Part of a small language model's weights.
Training: 123M tokens, 8412 steps.
Each number is 500 + 25 x the weight over its row's rms, rounded and kept within 0 to 999. Layers, rows and columns count from 0. Numbers have three digits each. The size before them is the row's rms in percent of the matrix's.

# layer 4 MLP down (transposed), 320x96, rms 0.438, rows 60-108, columns 0-95
104:506515488510523507504513535516499539475492511499505528538479517493503454456483484478437479542463480540496466524513496498523481508515496531514451512518530478442519481491551493523495483488476512487495529501488424504526503494498548466512527497485498496509510508519503541467453467496490470491
096:545524497519472491529478511509510494506480540481493475492478578519484506504513497508516511478486500504527531506521498456509473498508501504495511524550508481476485530523500521489501470545528483527503509532511507482547475531484513516586447488502448500504506513528513512487487459437510487498
097:544495485464514520493516547516479499466504487524489507504477489496471450547480482524519477493502482510481479461502532481506486479492497527483549502469455497524490489552496515480492512515510521512464491500459554513506498499468454492520515468492455503521509486460449516530482480493446448501
106:491495500467513550469503533508462515510454479526546497488494505551516479463472503526478486512505496465455492497470532500536479460519486537524484493512496502512516536451531530512528460542503539465494527496513520470502510488498456525518489501490475439480488475502495511472454503489479512518
104:521515519465487482488474469521542498517538512476499525503535509511476534525507512526512525505481463552536532455519479532524477521459508496528498528533479527520523507539448487494491506517507449464488474488487471476524522476501519460507502475514534535542481471509508464488505515490460488464
099:507559466519515521523473503559495525454511486560494498543514505466514497511472502509519501500486484492502563448492503536494508503532528553525480510490482480483514491478503487491530550496499523512528449521468478481515533500520480506489530507480514489503526493525461496532503463517501505547
086:484487438478500526462534536518496469535552506480501493529506492506456533491490488478538522518472502503515480487468489519492484499538504463525513509489504507486435484488512494512469482474472523520476497500505485466481490505528429475478493484469512486451492487540521489502542512489486499561
109:508454503463461490482515547454498495505496489497507525510541529464500504541491531479506531477453498516499522551539525512552508505472504485498480507495519464467530495498534496475447498465505518478518510479467505505513501458506527461481487532488486483552494469543536501520489460522493482500
103:477486496514504480490502477473499487490475513523509501458520479474472501484491478522504530509503533505537500454511523502471526524486577507472486517464523492465456538524528464503487491489524440507486534490471477511515521466482485522523514535527506477456516494461468479507548470544493483531
106:508524491491506557517470493459490476528506511506535508453512495476480511502479528480482501465510516462524475444480542543510528511526510474473470520477524491524469513529452498519539555499506497488461549506493520480493525498525491506508510519469476496511523549549464497498467504531474496494
096:466517481507443499497493521470478496528511480492498505487516492488501482503472476445477508522464501527502524561534484434532510560539461485490503512520560506484480522441496481471506471505491491502495510499519479507523475539509512484530494505471516488491480561495478524511482499515472488526
081:508497477543471459509475505577476479521517518473504505536507537520492492480497459543537505495520487502486480437542521498504487459510498534489525516497491494511522497498515471494494506512485485523486498516476500433517506501487524494445500531513552497495546490491474474476494448513494492541
100:498490473512491506558440542519507541503518490483468515510551485514528515445487467461491483441507464510493479520505514467494499496508476465486452493530515482489506499498547462434474460507496547500503511493479492515492518510509546529490488485507512503511510471529475527529499520519491488501
104:467508511494499475493512530510445478527536441486504496543538503547504485535519545528539507479503482532483516539524496485461472496483476525486506538492487507534532506506524522498533481483496539494522509524499511527499517468531526454478482439497504470514492512483485453477477500515509460504
110:478506494494502516504504492561514437470519469521516528510495497451473509502485443518501551503501490489485512453508534488554506499510528495433481504506489477470445473500448455501479510489490468505502483497514466506509485478499479514509485505493482523472456471489487491468469482530479473518
091:470533506548518515527470486468510472491460451533481473472509520465476538516511503472484550527529462536497471498502500504512491497544544476551487484502511512487507498516483506469495543485494478487454485506494500536466484494518553502487521470518514497512537540516485547483506479463520499484
110:513524479471502506482489508518445455508475493533462470498463516489534476530505476503497521506499481480472518481539502501521483479558523500502509522500519505505463510513486535494541526475502465486521506489505444504509444487512511487472490476528504530547520507483483489535514453483455466437
097:488505510523484499474501490498511532496481485493521486543493494536489496526505498541483502539456508495509495452507472447452529469481518502495496504511539557536513496536481528512558472471537459451538511495489518484514520515488496493517484484494489544502447486476535513463523472510513466474
105:534511512494496493475471539513468490529512507494476493485538520487516492502498492474485505528478472516509520550484468503494489523467497502499459523513494450455498533489562527533499497481479506506544475509465423503520504521515521498498484480447546496492484543485490511492507464530458452499
103:472492499515517522480468518472513525523526461492524471498517470519496458529473479518551452545485489545479521543501492427508490508508516531460493470504486477495516518512489480455502475505499518530530510483529509507533505523548478497479512499553540533493490528504487487474495523543513489482
115:486486514481513493480518505496474451488505481506464507497494500554539534455467522469466440482493504513484515492515522500548491453478470480517460519535480516474484507485466522523506517492482503541464524492468490500507509517506492493493519515477478456433535492539527526497510513520483466544
097:520486521488501504464483474540515529531489528485524520533520495495512530539480469494518461490531486518568516484493498503475484468468494483544453514465508495478548520539519502513527479502491508530462475521503523462458519497513535465510478470498477507512462520436496511516503512530482524476
107:514464516527491523496530504496471508481456483557533494503466578476499531470502492514449468520507487515507469491504507504520486506479434510489481507475514508501475508503550523492510455478491490511516580473514493493534466512480488476510479460480505525503500466495501478460483520483516492494
106:489487519472507483524456530477478470491492507461467500520480482573486501460427492500505497474483483461477522515463487471480533473525511474502524494517493496527477468477498457471502498498496508472483542455516547535515505498522518474512519485464533509495471500507535493481522548523497516506
107:467529511483499466465523493467502471501492522484530520475485533469453489484527509531502530548438521461448530501515493479535504525525521455460484490470520507475508530468459486547533496438498517489494456525500495505509499503499473512508509495514491493470522526530498541509514499509495495528
102:470507531466507515468505487518521475510484496474501467517506545484494512460470485478537474518475475536515545483488471505464474513516503476511493468544543495537526521466478508465549484530487459487510511466531518508516510498494502504520519476480454542506441507528492491486502532499527485444
098:525500517464452483459487535468490493505501520494484513528507496553513452499484502499500513482490487541493535541454512468541493458526490532512541444480506511470516530503496512486520535535533492516492516523474543481531480512520439487496487484516491512529518543520490513519498478487461479482
101:497493478484525500443470510489514443509443499488510479499475476523428485504493513501513496529497503514498516535500500485453498461494478435495547488506430539507488519510473528495502490490495478489488495460506496492475473511492498519464509512489473532498518543447460515529509505498479477516
097:479514534504502540493452481477497488487491498476518495477493453507428519538464481504514543473503522495530545528525524520506516529493557464549477510507477504518484500502481506512482461493484507504502466545513465507463455486523490513512510543509498477530505484525509447477478522523518480484
101:475508513474525519521510492480510516469491501531501495514473477490491478562482473504500504521482472516508485469525504503529445522503531457552473499512486457508507503489489447462519492534505474517537489467493497498507517476513506466493471555477519521514534478525466556505528529495441466506
101:495516489518490532514468510471518538468475473509517503500480529495476538492527516498511528484459500498539485503475496472498495495499503507536464497513537458498487517508477450479542507531493470494506489501548546515445452510480544476521510544545496501542474483549534511519477464506482510528
101:466500513483482510495481535487513488457497506548529466472526484465436512542513489523495500543517521522507519429499490468501470497513544512477486535520501487509530522509500459545517433496510479495504532504480482515552549513506490496483515498506471533488494495482516521539512506523480510511
102:527500505434472538484504535444492521518511504476528528546476497515499462533508518464501470452454467525512477510481498464493491474517503488511476476506505512498558520515521508523480486486502453523515500505514507468478515505499505446521469527492551477484509492483445512527521481497513471503
101:529484483534524501484470493515508499474488494535488498522540489528482497480449496525481499497486482540501505487465472408508479493492495481478500449525497539524489467512523526470532504494504533508511513514459501443491539482528457485491521495488541540473520526475459498500505463502486473493
110:486472544509493478495481506490554471476510542488514468495538487501507519502504479469491492533459479483510538458548504488518511522496482561481497518469499517446478507513496544517468464503494480505493428497468501529512448529530511499516494529527499487503490481451458504490503520505488515520
099:501487486495527487451496537527489485489496495465512535494460530530525463507504433500561528480509484488470491539460475496528571508486475526519508506527483503514497494516484479499520514503470478485525479468502497544468465481481487537512466513520499469466504454460497509523500496495472488530
085:510530448517483479468497512509532515492491512503495518521489527524522526588484486499537435518531533502484533544520464489506508494525503483502476491496498527474554472541515482476481480480472493487524495502433481489473467503478489505508474515531537521472501511502529507475475513484508507475
095:513516473485539499502525489509523497518505542483488497498553480533502552526499528481531508497497488533529457514486507517481479525527492499493507494521576518511487514532467492491507465474509528452465521530506492477536510525534512500540458493557459485534462506490511498492487539523532473503
107:480505491504481523488528499470479555508480482481480484483488531464492522489484508542523486504531503467519535498433504485494540500512469548468490505518496475483475492475494499511509523542506495465475496514478556474478451551476451463529525530492493516498477464493494481492475540497471503467
102:467459505496437530524488516472521525563473500527513480490504513517510494488466477517516479497508532495471540467486494496530528469506477482542466498478479487535496523485493502476528502570500521510503537483500472525510551495531445519465489515471477512529513480484531506489478484488536494523
106:485483532488484511478498532480504506485512435512487490503482466491519496492493519487502467490493550521498494543524521481509493504517467531492507503531521536492470504451462498512474534435515532487546489511503528474496489477535530494499514519472527492500424476509472479441535464513524498509
081:493477474480508510495502488523521489509497464537457473500502506536494481557460530511486453481510508514545537546495487524489427566464493486491511520515493473497476453516493491466537506480516500495478502491473461500514483473503495489529507511477530487503508515494558518469518456522511511480
109:487550527472490513511481516474516507506537502493494494480482449512468527523491487482488434443504513494471503491509511464465509467530562522511503509501471503485510462520492538487452536524504520523516490502497536511488512497529487537482515484497539494445531478535505498488554513480517536516
104:538511480496510449527522496489486506489497512486494465479492538487522480487533565520495522524511468503499496531524525434491490465514511515531533451513506481466532525511552508500530442513480513510520483451532468523473504477497523478499511506444493491481505515484508550523519493482480501494
108:480480520478542506499513526507511478521491483524505498459458457519510497474486471462510530497499551487509475457532522530533501516478464496458504496529490482489510490450469465498462494471525559509496504543487469504512473479501493531500535518544462506507499470505562498484520483518523523528
096:520477504511503539508493512507518444490463515486490496511477463484487484494503474523524512526477454459501533486505477502527455514515515501551500515491529482449491493496499474466496443485518475460502502461526497468513558538505488498525533465475497501482453485473454515474513490500522535461
078:467494535498527510515453476505500497497532497473487545517536472486509493567494483507499515491522513473538548533516536470478529538484521502534502514467506484497489516537512505485471479507499485515494495516493484517536535472507547491462536458516518492475520535503523471512504552496453468542
102:508485486514501527486514545519469510487537467520511535485495474489510469518521463503470483466549547479512524543487512468520514519562510524472514515510505522468506460487503453544478515522465503485486540514491516481520514530536482505487503502484499440493476487514514505534468505514478562510
096:504545520508493512509520492520525496482492486497517483528508467464533505516515532446498512486478462508538485474519503507548486495512473498527512477498531517499479492480482448504509521442436471523498526476494506494513495502519487536479535451540500504533477492536471499442491559513487486471
# layer 4 MLP gate, 320x96, rms 0.876, rows 61-108, columns 0-95
091:487489541517505502475518472503536509526466492525485519533457532514506527499495543497559485471516514521491515528529548454475511526550513512477482530462469524477486529487529510505539462525473503495493483515520517501492477548502486479541527512505496490473472477499489494473549509523551488475
094:495516460512472524498498506478507524510509528486445498493527541481536523504524531541477510523500506453555503501542546476520507548457506536463511482472512512501506527518489470532510509540524475534493488474481520515493486498513560512519515488512522502518536495510475558500525504533520519523
099:483539472506513490491499485504492522497516441474467538538500489486543500511517473482495549467530541513478492513473508501551528501441471515486508485505497525495513510497542482521475490473492484491489488466501449504543503468477494485533488488529552554528522448481512501532484506500536492491
103:532523516527494497547502519497508489509524503490481522513551517502491474529491539499510489478512543511486468500506480495507511519491460486503458520528457486458522539461511484462523501493465499485565528506495464491476505482531516516449449528543519521497484471493462493494564532491501516486
101:521499516464518500516494538502507504502509532505524519513452477525478479501473509534522488482515468481487554499468469505470478464491519489528483491481479502500491492473508495501477512480504494563468512516448472440496565537454509490508511468486446475491555507503515526526530490481507531495
102:461556482517468521486535505522509503478435501479497494511515497455464485498497481491504515486535487505522492548482496479514506461528509515527487544529484471516492487493527492528512499483485520547469512528471497443516496470504505500472499507519481515435509511481493539493458509521480435471
098:503539548501542481491513456505546521529508504505529534507517494474489493524504455465490479519474488462505472514496538494469481515535481535553515541500505522480481500468519519458477502487491513503469496523484523514489476484506515509486562519500494564472508485522485443487513532489466525509
104:503480539554521446532503486498491529504452497463511507520509520484509492521505544535543504523484455500500523524510519496521460455510518469517519475452476507528483538542474491492536517508502473498461524501495481508508537487479482480533509494511488481511530517480523479468519516480474544557
104:498510524485507513538494485501503524466468489470475485489542522490558475498507485508492516521524466559507513495491502472486505492513475482442491515506475485521513469552495510499462483474519484491523530473507505488468513526482456484486538528510536514524495533425522440515500479503521517462
097:474492513500478485484457487560516481531503460522488494509485471475523463515495515541491502494488474475525486486479474526453433508485487504518517475483496528501439460528517528481497484445504485479511527506510495484491510517552536541488527488459506481478495481522538498499523514462458516504
101:486466479498509451507516547550510489553522484504506492549524484510463559506522476490510538533534533491506499491502510467509528495534483515493475497516495499558526531509535470484514539471466487516510491486501522519508461507535506473451475482528472540500467514501498488516509477539519478503
100:490500457498499511521476511530463474469480501472528477505483527504460453477492486517527446474534510508482486501458525518506493499482483515533476528565491508471539458531532485518498458488450542531500525513473479505478515493531514509477510466502517504532485517484510499454474492539531495528
107:518504498475452482558509532476446506500542484482507520494489497499515499533516505527582457496489518488516507480510497494478515521559460500503497473480479513472503522478524504512464473519476509456483503551518506478476485524480495456455522486452513503518524524484538498482471524496517497497
111:474489509504511482468526490513523513480484511452501523471477503490473525471525514491500500504511479540548434497462503507520473467507505499546554516466445495507515463518517498474500529480519499479470540489555484482492508485541506470518505505462535474510542524507533462522514458496505497517
094:524524505508499497516521547487495465543523529519496501513499532510495530506503485472536525518486521470461486539491493489520470522468492515473469482514531511518501487520563492443471507515506521491557478543493548504523528479498495560508502530529518515500476510450519504484526506532448492505
105:492465502467485534488496513526506515475501494527502493507543489517522539514510515441455515483534509528527524514526530488480544534518503465447505527515512457467508503485502475482550566489507517451469515508516490473476494488481517472509496498534493519457521502469498527498469509446502513511
097:529500525490530494490539517528496505495511501515493435500509539442498532522502510499503500477474513496498460531498523472517485543475485532490519491510512505513477478547501536580514548479510518525495438483507477483536487488503526543460485477511453511481513486515500505520507517495522459514
099:516506545519529502476458485510488530470486496478474509495531456494529497535477508490499508514488527470497444504492517461494474531509502530537526511510468534490498554469521533504519485462519502557472481481498482493521472479487492499460476549515476533523507478494519460480497512555455511503
097:516449478515511522486483502470545510492476472489527489519495446501493507479488475538510502530520461508454513517519498517454508465507514501511483518544460474498530516490496491485497513505522545544504491509439490467526548516461519509491473471477503497433467482449494494499511488486537506512
109:491518532496506483523469493506526496523466562508473517473519500461461501550526486479451501488525505502481523525554475462511511462496512428512455502517476482470477519502543491492474493501511514495520497496439460505502520518515540489499476521527491483462493468501519511470493472481501515476
098:519482531516515473499505493504478480526487511471477522536492500500475489536476519490467482482490533486467517500563533535491511522488475505541479494515492501501459527467522536486467530533493514488504502544516498494479563500519556560447482494501479501468510469469495472504502512526483556501
105:490524472491493520552517531492506518455515498525505472481454476497505514500498516489540497528480483478452502497442519491492463521505517514499563512455471492527508482504507492508513501502536524502464486489498466484521499449542534490524546469479504476507488518489511452551519524486501503558
100:508476511518456462507482492491550516513510527534499511510526496474460495517478497498485503511489533540537490529474516498487513508518460456464465482513520456486520522488516464531493511460524504503449512474479495475482507481494486465504513508488468538469547479467563486486471540537463511502
106:489509513515504499548497531502474501485467501529471523514530509502469517546492484530473536510517502474529543554479473509490464529540467471492475473527520468493506468520494535496548516484481510524533458517479482532466478452456506541515510536493517549511533526494496491488491471493494500510
090:479491483507530533520457539505502500532484508461522519508468493479533483464492502500444492528516500481463544509475468498473469551504512512517471520459463482518492505515515530524529495497471536477492496439511477473503485549525491505511509523505570535483498493526481520479499506501453483501
097:485499523517474500530503544526503491510527515523513520509508497466522510493491459547500508492504521548522502506504474518493494497494508496437454520460465556505502526503486505480476449525461548551506494536489486507490515496483548473473510513535477471482505517498531511505559497537528536513
098:481483488513472508519492499496530546546508513481499529520500549505492461554531562478476483489488507497505482526487500529491457497473466494496454486470499517504482483498479444499457485492446467495502491504517512529491557501488500525464480503508470502484504473464490552482550493507514476528
095:487484483540488537505524487511471475549512513479486514465493461506552468506518475505491525503487495469502510506453457472503481489517465495487520515475502493522485507515491486460464490524469528491467489474540522521445509548475514521481518512505471482512481516483527461522533498419518511476
099:471494491500539496496479493511535484465462489534522499463523512510473512496493518526521544466521526477547519546474501489476528516432515470497512530506522512513530484527538492504509523478520538489519466535463493525495497450534487497492538477512502517483513512468461491465538462499503466525
097:470488459481521502511511500475532515503522460486464502508496503476484507536481501510496519474491533526537524509527486519529451500526489466477481507475487480496491549472543454510541517507472519533513511464521528459437504522552509548497481498502481514515493523462486482534490525448511486512
104:517505497511529501515532505540532551521522537508473512524510474499508486494505459496475513532475515483508491498457534469501557508513511518456512493514498531506471426481521513496467467511512539486469462505512527447487472537530509466507528461472486524505511499527501516491530505499535495458
102:479537484522455533495512499484566544486512540525515504518463517515507523536469492543471502474503501509506543509514495463527484515489507439473478469542496490503465489505492543520476516466471511515514474502510486516466466497551519474453486503502520534478513486521502517513464486459479488507
098:481526500503505513480525500527502478492481491488452481462539493498490512507500492523468523489491451489526507523501487481515495484507473505453492496445545515514470478483561503466548502505561513516509570490513554464488486479481489500518501509489553477482514494484459531525492492468483526507
108:545491518499506504501557547522513493454496528465510549471532535529495488543507501498537443532509496503509484476552467502531514484521536555519504505489471497529548527495513538489498464521512506493493509538490510465515511459504519537487482511511508488528509537469495479506515525484510513502
107:507510515498547502470494487489476500485499494514479512535475507519525486528500529498474558513501479479482538500489435482489526537567501517517469495542521472461531480500521514534492498487519482499460520465480491480502470486504456529519489536506512501529494446460481461481508452496478471491
104:530498523527513483525500502519526496504502483500531523518472511488457519455506479461476510516537493458498458484500530479515555455503545485520440476475452504508494517497508552516510500495485435477478524500484502499517523483509551492460510499471475507550503500517469477487519506463520485493
097:538529486488517517529489476478521492515483454450511502506509502558531474470531538513494541518497510484479509512561535554522518517474519484511503525500459502502451510472506478449464498506471540485487497522501489461553482498487501500482535501527471509526486484479486541476498503465507517496
099:500521495470506468502504516493537446498490502512527533505501465468541518487444522497489489459531494452486508538477493472498530497479463475531468521477488532477546489500527463468497471516538485501488517482491469473540546497486498499493464512530483515549500494509475513512508500498539438504
103:530517502515522476488501529517475496492489509477508494518587538534547474506502492471496474524531523513465519499519500461503502524483477493486518510474480518532476486483521477537473483537452489531555525504481470441503490527502528521509498498514467522473459487480507493513503522469472466463
108:504480479523503505513478477485558514493501509494517444528515485452513527521472497503480477519500525502507488480508498470505530479526463493491510480498513514461524501515513517492488515452520486506520450423518485489555462547486505483494481478493523485507572501498544510528517508447517493483
124:513492546486511517510495512490471488495514504500514504514490468505485502458535487502523530497512474474492508493507519465491537465491500489556513467491521501527500541518497474518513545505492485477486498454511528517417534465535507486451513485518444495501529469468456441477519517494474481505
106:496473538473492476510503519511564521516532482522503529549501517521515564511509537465444479497521470502511548540477499460490552485516528463518498521490511528466469500496511511547513491508479494475461476503511464524473501496481507465487495498503552523482496517475515499513483483504504496542
104:510518471490513515513503444528524477450481561488459572474508473497490529510513528514531513511498510573500479491481538482503517506513502519505474492491509507509498504539549477468532508529457508483516556511487455485516537486467494495505478485492507481502475503474533489521495506529494519522
106:487499486453548543513454513486503525449517520549503472514500456471469490495499503543472526505513529493470500466467509475476501523521527511490539479522478461476487499494507492521490438456506508511512504477518497505476526477464534480507452520509497472543484511500542502502475531494481498461
101:480514532546509522456496501524502514492511532510464485499478496506485517499493528493530522483538511514511486553498520458495503490524522509508510480495499488511533522509470434512478485495508499466536513526500463474504517503477427484468556520483512497497462570507528480522480501465552520505
087:504468460533498470481500518501507518490473486506473553511488539518460457498521513494483500493479513484510490522490487514464515506500500531498540499484510509511472494464489492581456522513547540515521572503524522534499493521508514485444502501487515492472517497482510456495519436493477502488
097:525505520547475535446549491451502522478476524464499542494484543479468553492536494490506505480534460497508485506482542522528451511529485492527477504511525501492512500509517521515497507455504524498506476503483523500472476544518501475481505476483476475493487560507490529492502517450499484461
098:540481523468480501496530503462531473538494492488563504495499526463511491486514497532502477502433537492489487498495548467533539539536497496520509518497491534520542490524493512502506502537492461483464526553500494481503510509485521531541475476487478485485473495492474519478472530484550520527
# layer 4 MLP up, 320x96, rms 0.977, rows 61-108, columns 0-95
090:494501531469539507529498506502492480465455488540466515504498471505476478504474542432498522539584502499506504496469536492553526523554503491530514484490524495507464514523525518504523549523547522528530480489479495517510477502512539487505514495487524498473487490509492503487500474538493512511
095:424512492513515490549465525497523510485516495483526483489500510528510483526495483501528493489496476492479493552490523479518502518536426522479452498481494446491480502519514478479508487495498527476523508506523485512462510512471449520515518529489506569497465466529508505508503545508533469506
101:444486496450511489525493495526499501492513509515478520545519525459518521494484530489484506474461480464489508517532557514514510503491475519463470524543468518496508521501501512546541527508528490537472510479496518497481496485459529466517533424544487529509515463494495490490519517499532475496
104:502525481504483471460534490535491490514469487493499524518543490488493467526488447529509480518528453496506484501503490455485507493453446518479504498532457528507504555502513516504475537499497486519537484545461487476529477451460500514469487490498506503497500550467438518498516487511497483494
097:484508459483502487511467513551492477462493501515512511529497484479501504507501472485435515494505521533483553521429553466496440510484522501464505510517504519487491517476517488476500513478504500477503546480497493450469519559475522511523493502490517464493503516504476479535475528497524542512
104:463534504497488525537518503522480517513473530460511512511493465481480464505502498473488493518520487510504485546473509497538531459510508535529509534525481480483493481503534466528507506470479504549462506538487525422513507453479502509513516480494511517457516476462486511478466492489512439472
101:493513491483498536481516461505467494508527497493498520555536448503521442538503512477479523509504487480547492452531467472528505478531532518519488529471519480561482523506500480526480498479515541532515506509542472497487546486528495501494479494491484507510548505456497506521485494450495476507
104:432506486481492535524461495505506469519538482493461525508461506539508493505534512526549466472507466517490481501512522482516521537527508483497485459497475537482524471498547498527492480501485502507455508541501504492516484488480514452536488472506507477536509507443486456522515538527526507515
101:473518488492516522509505540507461504529461460483448504534547499552517472545448495514515497516505485536497533570504541474495535480475512521505506537485523515461490503457524505505532502497503502532493466526501472505509487487509509488547490518493489485501502514495545513488544473534519525491
094:491526508492519515489511491488510520477531494489525525450519470494523482467490483527532502476508547509459473548521522494528505483464538510507468525492504533508489566482501472495511490530525489479479502491498526482510497483560510509492505522521417497503501473508456497445496533538488496462
096:456457499522536492489492543507507506505560507524521488517524513492498526465463497536524507529521554496478541522517463471527547456518464479482491504491474500526503471481550517539517538467484468496510511473481520508500516477475511480496476521554489495476499499538475481504494499494471502460
101:497503518462501495513529519476505469485537479505550515453489522526504492511474460467490481499512523500468525485456453479520484519491513501499502515517472516462515490540495476544463486552474495510554461564464520525492468503514507465470508507513516494497483530506502514445476519533509503522
097:514526490482488505510462496475472478494488499489496503449505514483518548534503518472558457459507542448501502472462515463493460498520515487509491462493498521514491540494495532521521458476518495430509479488463542526532484486510519507479512499533471483476498466514494499477560498510506502494
097:477514495496492499516513502472507483549522518540552515507492541512513532503504453512547532460448519482502496472501520536487458522500481502501481532533485499499501452504485436494481494517506454509464514525501485523508497472514493523516499437507510505476518519503492528513498512498505419520
088:519484474445479492496516474536505544477500461475506498470497517512505477493490516520505474466497495521544504481507473478465499508508511487462508506482470462483511436517465489517519534531476530524460464508468482514509439531508462507507500512525516483498493502520510518489418509465537486497
107:495538495500520505521483517501518541542496500466467490533481526498519521517512524466481497503530554462503483508502546499479496510501454503495475515481491503538498550496502517472513486462503492471521494435455508504545507477515492484474491517457491535477513441486482454529475499523518546524
093:502456524457504473495475513507486478507498544495468501516479492469498519519493462507501544466500490519502474583534552500511520498486437463523505522535490484500454453502500476528521511503488515489491481469488491479487507486491503493459476522531517486486503504530477556492452523535498487509
107:493467501531452502508529481500507483508549471492482497510465479494468501527501502535509514503501522459453474532566536443521506496508530540484522499489521525499502533457526482465496485475461490500484505500510500515507537475547450468492521470475518495486473476473502488502498481453516514463
096:505471521511494464483502465455498538508506502510495501472506527527536485509482494490464518537535528495506460502467496515485475456509482460506506526522487513485484491482504457477500534501527510491502480556475515486489469486515511489488482519474493471486517473537467454400497482496450519517
115:492471526543500520477511478550531533510511472487522505486494507554463547469506490472451465493523535520463456515471509532542499481480491508501496537493521548536499464481498504517492497487545471500512505458537507513484519499489491525539522477496497474534526491539496539478488519492506470518
095:429526459518551492470519477504532485443517501503512466476562496455477475525525493527536471489502483515497462478493482491499513503518481473493524531521513531531519550530507456494502453483483495475522490533531521485528468511524534493493518511535513506508527491515486503494505495501526510530
109:502477516543487466496477494502522469509455489484485489473521545472487514521492516511459490485531483526539499429495520499450533506487438469474511525502531485466516545502497458536482487501496489452504476463524482502477475505534487467488500493454511495489518514558486480491502496516516510496
103:466469503503513521519530464520504542488526483490502514457507499499463500435475503488516479494519487533494530470483510494516516516470532552509463476497477536458510491510451513486430517475528489492514451533460475500509483486487495517506484508546476497504468462479540490531498494507513463516
113:486452497541553455560513499467520507432454539480528483488520555488520485524458485498489506528498479494523540500478457508499498523510478515540461510523474497516507522499495467508538507497500480500536501479491492501505503503458503530518505536517477481496532494537517498459516525487487495513
096:512508488447501481471508538524503527526478538534421498495517449471498473522508455511516494522488544477478518530498526475516488468449493483518481513481475520463480536508529468484472492463480463492526511509503473482505481474475484458502509510495475471495505508506487504477543455479491520483
096:527496526502471511555476500534498467469516479483472473541514521505530469515472484498478511519482526542533486554436480498496506520511467510480480503526505542472491486489473495501477491534472493502533512494504490541491509476530495491498530490547513496464555518493543466517525506466525486544
093:512500509525506510482526504468505517527445521520500449510490487519476488531518530481495517528490465536481469471464508460525467466483543542480467516449508515491503525527501499445478470481492502518469518504515516499535506492510489486500450495478489458454506468506520505513498536502546498446
101:548475467506534503518519538481466511480512501511461487507530489534527546476483490476502491557477487481499529527509505501496478495500498485479557538528482523540491509454511528495483445501503478524467457508499479509507515538519534515493509536515457522454542505511504477505505533452512504493
105:529495468490495458493415508523467536458448521494435503468524544497526554519510523505525507528501458491481504520503508457510480523502511518511496502504476493529482535507486512535531499528462490485535500535480467485507517490485479504496510484521488458529472504481479508478480495502465519507
104:468486511534465477487499472474497489532471517514457500483519495503520498544485479536534516506529538521444500497508501502444559513521497493503527532520495539530504486450524497526561542491530481472471483487491517523538505501483503496492562511513527478494487483504506495498492552530495496509
104:529480497479486568506541453529485482538488522454484492506513482500490501527486497455476484502529503475499509535457484499488529481491509464499496487484492461460521500507515510554520520536483507479497489462450480525441488530528494503538480490467529509529491484514475451479499541492485507511
100:441499505510488510502503504507487525493503497516527515512458498510483516538433528502545507534507471488429551515479498518527478484498504478484505474474466482511479557474461525490516498503551521550491493476488479497476470493482515519516540476495505486529448506523506499458487520489523517483
102:508501523492460485530524487514470512522470521463497533488436497491504480511494485524498531540503508445512560524512496534507515478480492498495514505453440519520511539491499480484501483516538469530515486486549505465485473501467539529539464539492469492487485493453499505503508512507520538511
112:480442513478495522512497522485508492530501521519514519493537485523521539494515490483522560480518455540477536472484520501490509563485487474503468504520525497473456500554475476505510443515481496533500530512560468495524514500502512495502502466494523470517485506479544521490524483530493467524
098:504534473456495512522504475477480500518488500537540530521460542448521544531511487473487499483526468464527503455527574495527483511524508514474494481500484503460502475505489468525554521496522444508471505505476506522488492533525480448508518511499465519528510498499515501481510519496480488499
103:515479474511506509497517464503553524455484481520470520499474509507503520555478550485495512516498457488470518529508530493504477533468542506476497533479513517477501467462508478499519485476526482492520483536487476514558478525471472512517528536505525501546467507472557520453483514490496487522
095:508520496501543533474486487486521518512509501472486539463461497549540479485506488520493520531541515491508503499506464544514540457500550470470507565459480518487498523508482508477459511482522491494503522487520483443524486484509490499495580490454511489524514502513489477493490530514496500487
106:479494499488531516487527515533462507491497499507515478465475522491556505509474472503536546484501525518533479473544509480486495552527487492483513518520533440516516497494536486500483477539501486473509497518530474500466484474502476431526502502450544533520537506474527490495545493495532504486
091:468471491509510510545524560471489494468479486531458539483523475520524490512501524553498561479482486516515518471565519503465532511468499462518518520542485508528536499482501484475491557523515497519489499531478480523518505494467476484496494463504486503506482490484500493490523529452506502468
108:506492482486468557512507479479524534525492501481508500506492539485461518518496528499477579524491465500514504455470515462485495529537506470474497531511495524498482427523554532505506522498500491508477519493512488522531511486442486496466488509507455486479478511528508514522469490476470489469
121:519497463497480501483519457519511531500493516495495455503491520495486470519465503500529476495455508481533498496494504494478462553474517497474500538541505507536485485533476469466504462506491510510527496554518466486527514530445453516569488495509479468469471501490558533506490488499524502501
114:523448527498504473509475481484524484477508503480532507511498483482548494537507524499529520520504509522530517486510481550494495504520515518491489465519510552494515495512519503506485527490468496512554529490523497485530461482441525456522465521508481533543463508482517451490450483518470479448
111:477497491507518486490515538470479539481478473537558469501497484514483469490502476513502493453509489492507489498491447512490518501465486471500519504521480487478527502492476538516469484456489470551479453507450436504510511542542489509500555504477520518484506534501494467464548515510483504489
109:513499529479542523455461537509488453537448481472522465532501514443488489510498516483531507499511449472517488499515525490529480542518481482474493486508482530538492522476503521516554531516559517506504494476516528531490511493483510512493537531498511484543536513503510502531532520472507486525
099:476499467433468510499501501482509497504521490480495438494460503491484507515481496547504479520502493522483582457477511561511529513504527481528481525473515511515474497496524517497479527539517506518464485458532509516512476505508492489510499451521476479491546466528478516451501507505477494515
086:487492499445490512505522474496517511496483543424507463505531457480477559483465495489512449453510478516474488504515497538490492507524508454478481491570483496514508500511553533491553510503481494513535476491515504497478537523481456476502486504506488503504500467498507541486502502519502515506
103:510494531495520492469452532517521484511465471528483508458505476551523489498506480474475505458501536486516473509527517509497511502484525463499458487529556522491507492499538494505514523444459512554502507506465466511532531469503489507486467502528505499440497460489481507501472515507517479449
095:493481476467464549516490524453518521421509521538513505507522529466525504495526472482493500471470491483506474548528534485525489541449541520495516532472474514511499500531522463522461517537493470515501501499507504473513498522506495495485531499479526496487503470524491525487507451506531539522